Part of a small language model's weights.
Size: 16 layers, width 128, 2 heads of 64 (1 for keys and values), 3.41M parameters.
Architecture: LayerNorm before each block, rotary positions, no biases in attention or MLP, attention and MLP in parallel.
Training: 122M tokens, 3730 steps.
Each number is 128 + 32 x the weight over its row's rms, rounded and kept within 0 to 255. Layers, rows and columns count from 0. The size above them is the row's rms in percent of the matrix's.

# layer 2 attention query, 128x128, rms 0.0767, rows 0-13,64-76, columns 0-31
size [ 80 103 113 100 103 101  99  79 105  79  92  95  98 109 120 112 123 106 105  92  97  89 112  88  97 103  98]
[[129 192 125  99 114 185  68 122 137  95 159 116 109  59 137 157  90  86 111 138 158 165 115 143 134 178 110 132 160 161 156 108]
 [140  96  67 150  63 152  88 141 137  94 141 131 161 146 169 133 131 100 122  94  99 147 113  82 117 169 109 152 107 107 154 116]
 [135 109 107  65 111 133 144 102  94 134 121 148 165 126 149 154 108 126 152 112  93 157 132 105 126 151  91 113 122 124 140  99]
 [ 99 187 165 142 157 104 168 120 128 144 114  84 174 124 100 102 116 160 160 156 126  73 112 170 115  82 170 151 122  56 170 139]
 [118 139 167 131  84  99 113 154 101  91 144 159  72 128 127 151 123 123 122 123 139 176 171  88 183 191  79 108  90 147 132 181]
 [119 129 117 122 201 137 156 122 117 167 152 134  95 148  97 112 167 148 154 154 118  73 150 161 170 137 146 123 156 126  68 140]
 [121  88 167 121 145 144 131 171 137 152 102 132  70 135 142 129 171 134 146 158 107  98 130  96 154 158 104 127 142 139 105 153]
 [165 136  72 141 146 142 117  93  76  94 111 115 136 128 135 142 112 154 158 132 117 183 147 123 106 146 110 103  90 149 146 118]
 [136 100 107 106 132 171 137 169 101 164 137 146  96 178 145 138 148 164 130 107  84  85 139  94 166 149 113 113 126 167 106 148]
 [124 106 173  89 154 138 149 155 140 139 136 181  75 127 132  99 195 197 108 148 104 136 154 109 149 154 107 107 119 183 145 145]
 [131 152 132 146  96 124 135 135 133 110 122 106 183 132 123 187 121  69 166 110 149 107  90 164 134  79 160 197 151  99 144 185]
 [117 150  92 168 150 154  87  62 149 112  63 125 127  53 147 118 100 143 178  98 120 192 122 105 131 148 126 108 148 130  97 126]
 [ 90 105 106 117 114 122 129 173 162 143 150 147 118 153 119 146 174 174 108 128 101 113 129 107 158 178  62 109 169 126 163 145]
 [137 115  93 117 131 130  73 139 115 108 111 165  97 129 152 108 117 179  83 150  91 137 171 115 145 148  54  92 100 159 144 101]
 [134 101 129 146 141 126 159 106 115 120 169 138 198 164 162 129  70  78 143 141 113 108 180  88 139 133  80  97 112  80 109 137]
 [122 139   0 132 151  89  77 114 129 134 114 130 131 162 175 137  92 128  87 143 131 167  98 180 113 186 103 125 154 129 107 129]
 [119 169 175  98 125  80 210 128 121 122 121 141 143 139 119  87 144 101 213  85 164 108 134 132 152  67 106 177  94 125 171 111]
 [ 98 183 149 128  80 202 137 177 171 125 110  91 136 123  64 165  93 110 128  82 152  87 132  89 178  97 126 163 169  85 143 169]
 [112 109 126  93 110  96 133 134  94 149 195 178 118 106 159 130 133 131 115 180 185 155 146  99 145  93 146 130  94 165 154 134]
 [124 109 204 127  74 130 105 155  91 130 161 171 136  92  99 109 147 101 183 102 141 130 145 117 140 150 119 158 119 141  81 129]
 [ 81  38 115  72 140 160  88  64  65 131 117 145 114 113 145 108 106 145  93 173  89 172 124 131 134 153  86 109 115 186  70 129]
 [159 149  92 167 150 135 137 185 171 101 118 115 118 137 159 151 219 147 107 174 140  82 127 127 112 103 131 102 171 129 106 167]
 [127  71 123 101 121 129 132 145  77 128 112 170  57 115 193 135 155 139 110 137 109 143 134  79 135 134  87 123  86 198 103 133]
 [127 118 157 153 132 155 111  68 125  78 140  96  98 114 137 160  95 141 115 143 170 234 120 161  81 151 130 128  95 142  96 120]
 [ 74 177 141 109  78  97 107 183 150 107 164 162 137 140  89 119 173  98 181 175 125  87 113 139 172 100 123 105 163 120 165 139]
 [141 141 167 142 106 170 125 131 136 125 162 133 100 183 172  71 154 116 109 162 102 153 163 120 103 153 121 107  76 144 101  99]
 [164 174 153  94 177 128  86  94 118 164 115  83 154 140 133 130 131 184 137 116 123 160  99 100 142 120 212 100 141 101 134  57]]
# layer 2 attention key, 64x128, rms 0.0739, rows 0-12, columns 0-31
size [111 121 125 108 110  96 115  95 119  94  95  84  90]
[[ 98 156  87 169 111 136 153 124 154  95  91 124 138 109 136 103 116 119 128 120 151 125 115 130 118 102 123 135 134 170 174 167]
 [116 102 170 104 159  84  81 150  82 122 179 165 156 129 127 104 130 122 178 143 113 158 155 151 141 153 131  90  88 121 124 131]
 [ 98 152 107 165 113 107 152  96 145 124  69  93 177 114 176 116 161 124 133 131 175  86  97 113 124 103 179 189 184 100 113 159]
 [166 128  67 150  96 132 158 166 192 132 100  83 110 152 168 171 115 138  93  86 148 128 139  93 118 140 126 127 144 200 145 102]
 [146 153 126 142 107 103 147 140 106 109 138 143 154 101 106 111 103  90 159 152 143  76 167 136 140  60 114 146 107  94 154 155]
 [103 111 136 126 108 134 169 133 114 125 111 189 120  86 106  90 121 166 107  99 150 137 116  96 133 123 129 162 173  87 116 102]
 [131 151 133 113 139 152 111 134  36 115 202 167 133  98 163 101 131  93 162 169 127 142 168 146 169 153 120 109 122 101  92 150]
 [ 73 145 111 162 156 134 119  72 170 139  82 115  91 145 127 142 159 160 141 141  91 119  92  90  73 136 140 148 161 104 122 137]
 [121 122 157 132 153 155  81 124 125 153 125 155 125 127 177 103 153  96 144 152  81 178 206 140 144 148 132  30 116 128  88 141]
 [131 180 128 156 126 113 101 128  95 146 123 128 127  67 104 106 205 132 190 184 115 134 151 163 101  93 121  86 105  88 110 165]
 [158 103 118 106  73 134 172 112 117 101  57 124 125 109 139 138  84 115 114 113 145 153 113 109 131 138 147 149  91 157  97 129]
 [112  70 107  99 109 128 144 135 208 100 134 137 127 104 143 106 142 161 122 163 154 159  85 125  93 174 150  38  75 158 150 111]
 [137 165 134 211 188 156 100 130 116 138 105 105 162 116 121 143 127 146 152 129  87 130 129 127 138  93 123  74  97  65  46 120]]